{
  "norm": "layernorm",
  "norm_place": "pre",
  "init_std_up": 0.0266,
  "lr_head": 0.00809,
  "warmup_steps": 200,
  "doc_mask": true,
  "dataset": "wikipedia_en"
}
Each number is 128 + 32 x the weight over its row's rms, rounded and kept within 0 to 255. Layers, rows and columns count from 0. The size above them is the row's rms in percent of the matrix's.

# layer 2 MLP up, 576x192, rms 0.0944, rows 73-105, columns 96-191
size [109 112  94 103  96 113 106 103  99  95 106 100  98  89  96 105  93  85 101  95  94  99 106 110 100  96  79 100  99 100 109 109 105]
[[153 100 166 118 150 120 120  89 141 137  57 170 110 130  96 148  99 174 112 119 119 164  98 171 127 138 118 101 166 142 118  76 102 154 162 131 160 189  98 114 127 107  69 122 129  97  89 177 165 153 102 155 124 178 176  99 181 101 125  77 100 102  80 178 147 120 144 118 130 156 181 126 156 153 155 174 126  87 149 125 156 125 133  74  72 126  95  96 142 105 146  78 140 133 133 104]
 [ 74 108 145 114  99 116 139 155 175 128 140 117 146  94 126 124 160 149 130 103 176 172 107 109 136 133 131 120 147 144 100 147 138  91  84 112 113  79 102 173 124 154 141 147 193 147 173 109 141 177 148  86 135  99 108 163 176 126  97 123 181  96 104  50 124 131  98 112 108  72 140 115 119 140 140  95 212 110  89 137 142 155  43  84 136  78 101 114 102 181 147 143 178 157 129 175]
 [113 117 149 123 122  91  82 126  74  92 137 130 137 142 151 119 141  97 146  99 119 213 129 129 176  86 140 178 162 105 144  92 102 137 126 103 129 177 131 167 167 165 144 137 114  76 116  74 101 129 150  86 112  44 107 173 148 146 102  88  90 165 134 121  94 141 138 193  88 126  79 151 108 106  95 102 105 152 113 138 125 148 199 107  88 120 125 115 138  64 137 131  46 100  98  76]
 [100 154 135 138 159 131 161 172 199 153 149 115  87 209  95 152  90  82 139 150 217 152 125 130 115 175 119 116 130 154 115 166 133  86  87 126 140 167 100 111  53 172 118 120 137 137 166 106 149 144 118 117  72 125 111 171  78 131 146 151 129 137  90 134 126 123 157 177 149 122  60 135 186 119 102 120 120  92 175 129  38  98 136 139 146 163 104 142 127 143 108 160 107 126 130 142]
 [144 175 137  60 176  85  97 137 135 116 129 153 141 170 189  89 135 168 120 151  95 125 155 152 128 121 148 135 182  86 135 158 111 127 132 111 133  74 122 137 122 108 120 144 145 115 119  85 106 108  92 100 114 158  67 176 143 156 104 192 137  59 138 121  84 188 123 175 116  63  77 116 125  89 132  78 255 154  95 125 152 139 176 176 133 152 146 130 144 129 107  98 124 142  83 146]
 [157 112  84 110 136 151 131 118 129 142 182 180 130 113 187 142  75 160 173  70 161 177 124 122  92 104 151 143 123 133 180 165  87 131 142 135 129 113 122  73 161 123  84 134  73 117 187 115 181 135 145 113 160 109 178  96 154 119 130 155 135 128 181 138  59 183 150 195 108  73  66 111 113 130 135 132  93 132 133 102 170 137 176 134  99  77 151 160 110 109  94 114 142 127  82 160]
 [113 114 137  89  33  92 109 134 133 105 116 144 165 166 136 134 126 158  99 147 192 107 104 169 145 121 137 105  89 125 108  90 124 143 114 205 134 107 131 114  71 195 126 155 152 112 152 118 163 126 107 118 170 139 176 135 127 123 179  95 110 146 192 126 112 120 105  94  85 142 120 104 139  55 121  93  62  79 129 124  79 128 134 124  89  95 110 156 117 139  85 125 165 180 185 124]
 [102 135 122  76 102  92 129  88  46 182 148 126  99 133  68 176 140  96  89 171 138 181  90 140 159 121 137 145 143  76  98 103 138 124 113 149  34 131 127 118 119 154 140 172 116 123 165 215 117 183 150 163  97 138 151 134  72 109 140 134  76 156 137 130 111 153 135 116 155 167 130 117 140 141  70 113 125 152 186 116 120 131 152  56 104 135 148 153 115  65 180 104 126 140  80 119]
 [209 138 127  99 153 103 171 102 135 143  97 160 209 127 110 129 154 155 123 147 125 160 157 108 153  95  76 142 115 142 131 129 139 131 110 114 102 147 132 140 134 130 156 151 109  98 162 108 102  97 114  95 106 143 184 178  78 142  80 105  92 110  93 158  89 155 138 158  82 134 156 140 190  78 113 120 121 101 130 147 148 146 108 117  98  93  81  74 175  91 192 179 123 144 150 164]
 [ 99 134 127 151 105  94 155 153  89 121 130 140 112 167 152 184 120  77 137 119 124 173 102  99 181 112 155 149  72 136 159 113 105 136 173  89  92 158 124  54 102 146 146 154  57 121 165  73 143 145 129 106 132 118 158 189 175 137 105 161 201 187 142  79 136 134 159 111 165 117 125 121 142 187 124 127 100 132  31 164 146  98  95  87 130  82 153 104  69 106  87 117 160 162 171  72]
 [111 101 121 160 137 126 141  90 118  71 166 151  78 133 178 148  77 160 182 171 140 216 134 142 114 168  83 125  63 132 131 132 129 107 167 122 123 204  76 109  82 131 116 101 147  86 145 111 133 126 140 127 107 124 102 117  86 154 183 129 103 167 156 132  84 152 114  78 161 149 133 137 132 111 138 172  74 111 105  86  96  90  79  79 135  95  98 126 148 109 144 149 144 172 130 143]
 [145 180  85 146 154 104 108 139 127 107 184  73 168 116  72 136 148 151 169 113 131  74  89 128 142 151 184 181 158 116 130 162 121 140 171  94 188 112 112 173 153  98  89 122 148 124 100 131 209  68 111 127  81 176 127 165  94 129 103 158 117 151  90 121 111 124 122 118 128  91 112 119 159 101 149 119 107  69 127 111 201  24 136  90 126 140  93 143 125 138 130  77 108 142  85 117]
 [117 145 124 131  76 121 147 106 107 110  76 135 169 113 198 103 180 173 124 117  63 123 150 164 147 135 128 120 156 117 161 170 149 115 137 172 111 147 102 153 168  97 133 176 182 108  88 122  99 108 107 105 118 181  68 112 103 141 112 176 102 126 148 143  79 138 190 123 125 104 148 137 142  54 160  94 132 133  81 137 178  61 153 173 128 109 164 145 173  99 135 144  67 123 123 109]
 [ 69  90  82 142 116 144  89 157 153  78 163 136 160 139 115 142 148 125 147 189 136 189 180 120 119 168 147 101 112 114 129  77 168 115 100 125 129 146 130 108 171 118 111 120  92 112 138  75 132 114 179 128 128  84 105 136 103 117 120 159 151 131 176 127 127  79 114 141 125 104  86  99 115 160 114 163 122 175  97  69 161 153  82 147 166 144  61  98 171  96 124 145 138 135  97  60]
 [130 112 141 105 154  96 122 155 178  90 183 120  92 104 106 185 119 103 186 119 137 124 186 151 125 154 112 122 132 164 105 107 140 147 130 222 133 104 157 161 182 115 101 148 164  89  98 141 100 170 126  77 140 152 122 127  46  42 104 147 163 108 187  90 187  82 142 167 106 157 131 132 169  99  72 122 131 106  56 179 120 118  89 165 115 106 135 136 137  74 162 109 115 118 110 112]
 [128 197 126 166 164 139 120 107 172 195 141  89 160 172 137 122 124  95 131 154 111 167 142 167 197 169 110 107 157 150  65  94  85 119 130 138 167 125 142 148 139 103 155 137  58  73 101  95 130 124 103 120 144  81  92 166 184  58 127  83 127 163 119 159 119 112 165 144 140 118 159 155 120 130  66 180 106 175  96 121 111  64 124 141 188 137 139 135  90 135  81 117  95 134 158 135]
 [124 103 113  87  23 117 129  92 131 123  63  90  74  89 219 156 138 135 131  77 146 118 139 144 105 145  99 128 144 106 127 128  92 152 174 120  91 125 126 127 105 155  77 171 162 132 127 114 151 147 137 104 126  75 121 105 169 100 145  84 150 157 118 125 112 174 164 141 142 101  49 183 128 154 129 148 166 137 164 136  92 209 155 123 148  89 172 116 133 159  86  99 112 153 137 128]
 [ 90 107  85 132 135 111 159 137 113 188 180 131 138  67 173 106 102 125 145  81 117 162 133 163 130 121 180 106 119 118 151 118 130 145 168  93 118 140 175 159 141 159  80  88 123 111  90 138 182 123  44 120 167 136 134 119 186 119  88  86 144 125 122 166 129 188 149 125 133  88  64 168 114 122 119 103 101 179 138  90 136 181  73  81 209  74 122  75 141 152 133 134 129 152 100 158]
 [108 114 173 128 157  39 145  74 112 158 136 126 142 157 106 114 126 117 121 115  42 151 110 154 119 129 128 157 128 109 147  87 108 160 140 143 150 136 127 108 100 132 159 127 110  85 168 118 103 106 171 105 118 148 113  85  81 134 147  99  93 141 130 150 102 118  97 143 129 147 134 160  45  97  92 189 119 152 136  98  96 181 163  69  91 101 198 106 180 131 142 220 104 104 104 114]
 [107  89 109 141 105 197 189  93 123 107  95 109 165 150 137 184  59 162  91 115 121 125 110 116 109  75 169 194  89 176 103 123 102 139 195  99 162 175 156 141 149 160 101 171  77 174 154 108 158 164  72 109 131  84 130  97 116 150 152 129 131 115  99 137 134 157 127 138 100 122 112 149 169 112  69 113 137 106 113 130 153 144 136 115 177  67 107  92 130 137 113 114 161 147 104 139]
 [126 132  92 155 115 124 100 155  81 136 163 133  68 192 117 148 185 151 106 186 115 134 157 100  32 131  98 139 160 166 110 156 169 169  76 121 114  95 160  92 124 123  74 145 184 153 116  93 134 106 151 135 111 168 105 110 136 156  47  84 128 131 120 123 129 149  87 171 124 151 137  90 140  86 129 116 116 100 108  78  90 143 133 173 199 171 151 127 151  89 143 149 168 114  93 156]
 [149 183 124 165 207 139 112  86 129 180 143 161 153 180 108 115 139 117 113 119 170 174 100 173  77 111 116 100  88 180 135  90 128 169 123 148 101  79 128 138 111 169 168  98 110 147 104  92  92 184 159  93  76 175  94 100 132 153  78 140  96 112  45 125 194 140 160  96 104 184 138 104 128  87 128 103 133 155 140 134 100 146 113 140  88 115 164 148 113 126 112 107 137 105 112 138]
 [125 150  86 122 160  93 155  94 149 141  99 203 135 119 165 162 111 129  70 102 137 114 158 141  91 109 114 155 112 147 138 167 199 127 108  96 112 181  89 107  76 189 131 140 104 161 189 114 122 198 178 132 106 126  95 187 161 165 128 148 128 119 133 179 109 138 112 123 102 118 133 146 112  74 118 147 168 122 108 109 115 155 117 121 109 144 110  57 114  55 109  82  92 179 156 131]
 [152 113 136 161 171 122 185 116 101 127 163 126 138 158 125 144  98 106 185 106 110  93 123 150 162 128 140 173 105 136 123 158 121 147 158 153  82 172 126 125 175 162  72 186 147 128  91 119 164 149 199 151  90  79 151 136 100  97 112 115 121 120 103 103 190 215 136 191 125  78 104  75 130  85 129 108 102 128 113 129  99 199 124 134 118 124 122  35 161 124 163 118  92 132 169  97]
 [188 113 102 164 112  78 128  91 122 108 133 162  83 149 130 102 169 205 131 164 105  67 165 172  95  96 151 108 138 132 131 119 110 109 123 174  79  82  89 118 120  71 108 143 122 134  99 129 142 112 144  88  80  89  99 123 189 127 134 104 102 130 109 120  95 119 164 146  91 166 137 154 168  99 149  80 174 109 141 135 139 100 165 212 169  78  70 224 165 128 116 176 126 138 179 149]
 [166  87 124  91 139 119 147 112 129 116 156 167 163 106 112 151  96 101 120 120  87 136 120  59 163 137 122 114 120 120 156 173  81 146 105 163 116 106 171 159 120 116  68 145 155 116 127 194 110 124 115 145 127 109 211 117 106  70 107 132 132  77 152  75 140 173 118 192 112 150 101 128 169 130 123 114  76  89 169 135 107 119  84 120  75 138 160  97 182 126 168 100 135  91 126  71]
 [ 79 205 121 135 145  98  89 116 166  85 138 150 163  79  73  94 104  95 190  74 110 134 176 167 175 194 133 149 103 146 115  87 159 114 148 166 116 122 127 101  78  94 129 151 136 175 137 137 126  97  85  86 164 114 132 116 157 176 132 135 157  45 159 176  70 121  78 117  69 117 140 123 136 118 171 137 123 147 135 146 119 127  99 108 201 130 150 104  88 169 121 140 147 182 161 172]
 [ 82 181 159 102 141  88  52 187 157 111 102 108 149 151 125 155 105 114 133 163 141 146 138 123 111 108  81 158 150 131  85 174 113 113 146 150 104  58 118 100  67 137 151 186 148 133 136 147 118 120  93 140 177 125  96 130 114 174  78 101 136 146 138 138 115 117 121 130  98 119 131 148 150 107 102 143  71 142  85  79 140 149 119 105 134 124 120  98  82  77 104 101  82  82 157 167]
 [107 110  97 127 146 104 232 149  94 117 188 110 129 153  82 131 141 148 175  83  86 139 143 135 114 124 134 141 123  80 107 133 182 126  94 153 110 167  75 114 126  69 142 121 164 107 108 140 129  52 170 181  58 110  70 193 122  85 155 114 117 171 108 101  85  75 117 142 141 119 111 129 132  83  80 112 196 100  85 141 123 116 145  55 123 115 107 131  87 170 159  96 156 163 108 132]
 [ 95 186 134 156  99  85  49 162 147 156  51 123 161 107 117 178 110 130 145 122 135 195  64 104 117  92  97  85 184 151 101 204 109 142 105 147 169 120 145 190  91 187 122 123 138 176 145  89 160 131 103  66 143 123 119  98 166 134 159 125 136 134 177 118  86 147 112 121 122 107 145 111 101 150 142 100 185 120 126  51 150 124 126 164 168  97  94  68 125 194 101 131 170 154 147 162]
 [ 57  85 151 130 141 140 101 157 141 147 147  98 123 141 106 148 184 111 137 155  42 113  80  90 141 155 131 127 116  85 148 125 140 116 110 125 202 136 177 100 144  86 102 174 110 104  59 139 163  97 146 115  66  96 153  90 112  97  87 154  82 100 167 147 102 157 156 165 115  74 152 129 126 158 140 132 130  83 160 154 122 146 107  58 105 141 103 143 157 116  89 119  72 129 180 113]
 [119 147 107 147 148  97  95 128 121 140 155 128 126 143  76 139  76 156 108 145 148 160 158 184 151 121  69 139 137 117  99 141 161 126 146 127  94 168 143  12 127 164 129 177  91  68  71 116 191 149  90 171 125 111 154 160  96 148 125  84 129 100 102 167  92 165  81 137 108 113 146 164 155 129  87 125 122 102 152 107 144  96 150 141 112 143 161 138 214  97 106  49  86 189 160 126]
 [126 105 115 156 139 120 100 196 102 134 143 128 134 214 181 148 157  92  69 166 142 138 118 136 104 162 106 110 106  99 141 113 189 151  77 158 112 105 118  94 101 148 185 106 162 154 108  73 120 147  90 133 101 138 157 169 113 132 129  81  86 118  93 107 125 135  85  98 165  98 127 108 141 141 146  98 136 172 120  94 153  92 131 165 135 160 170 129 154 106 150 109 174 110 157 116]]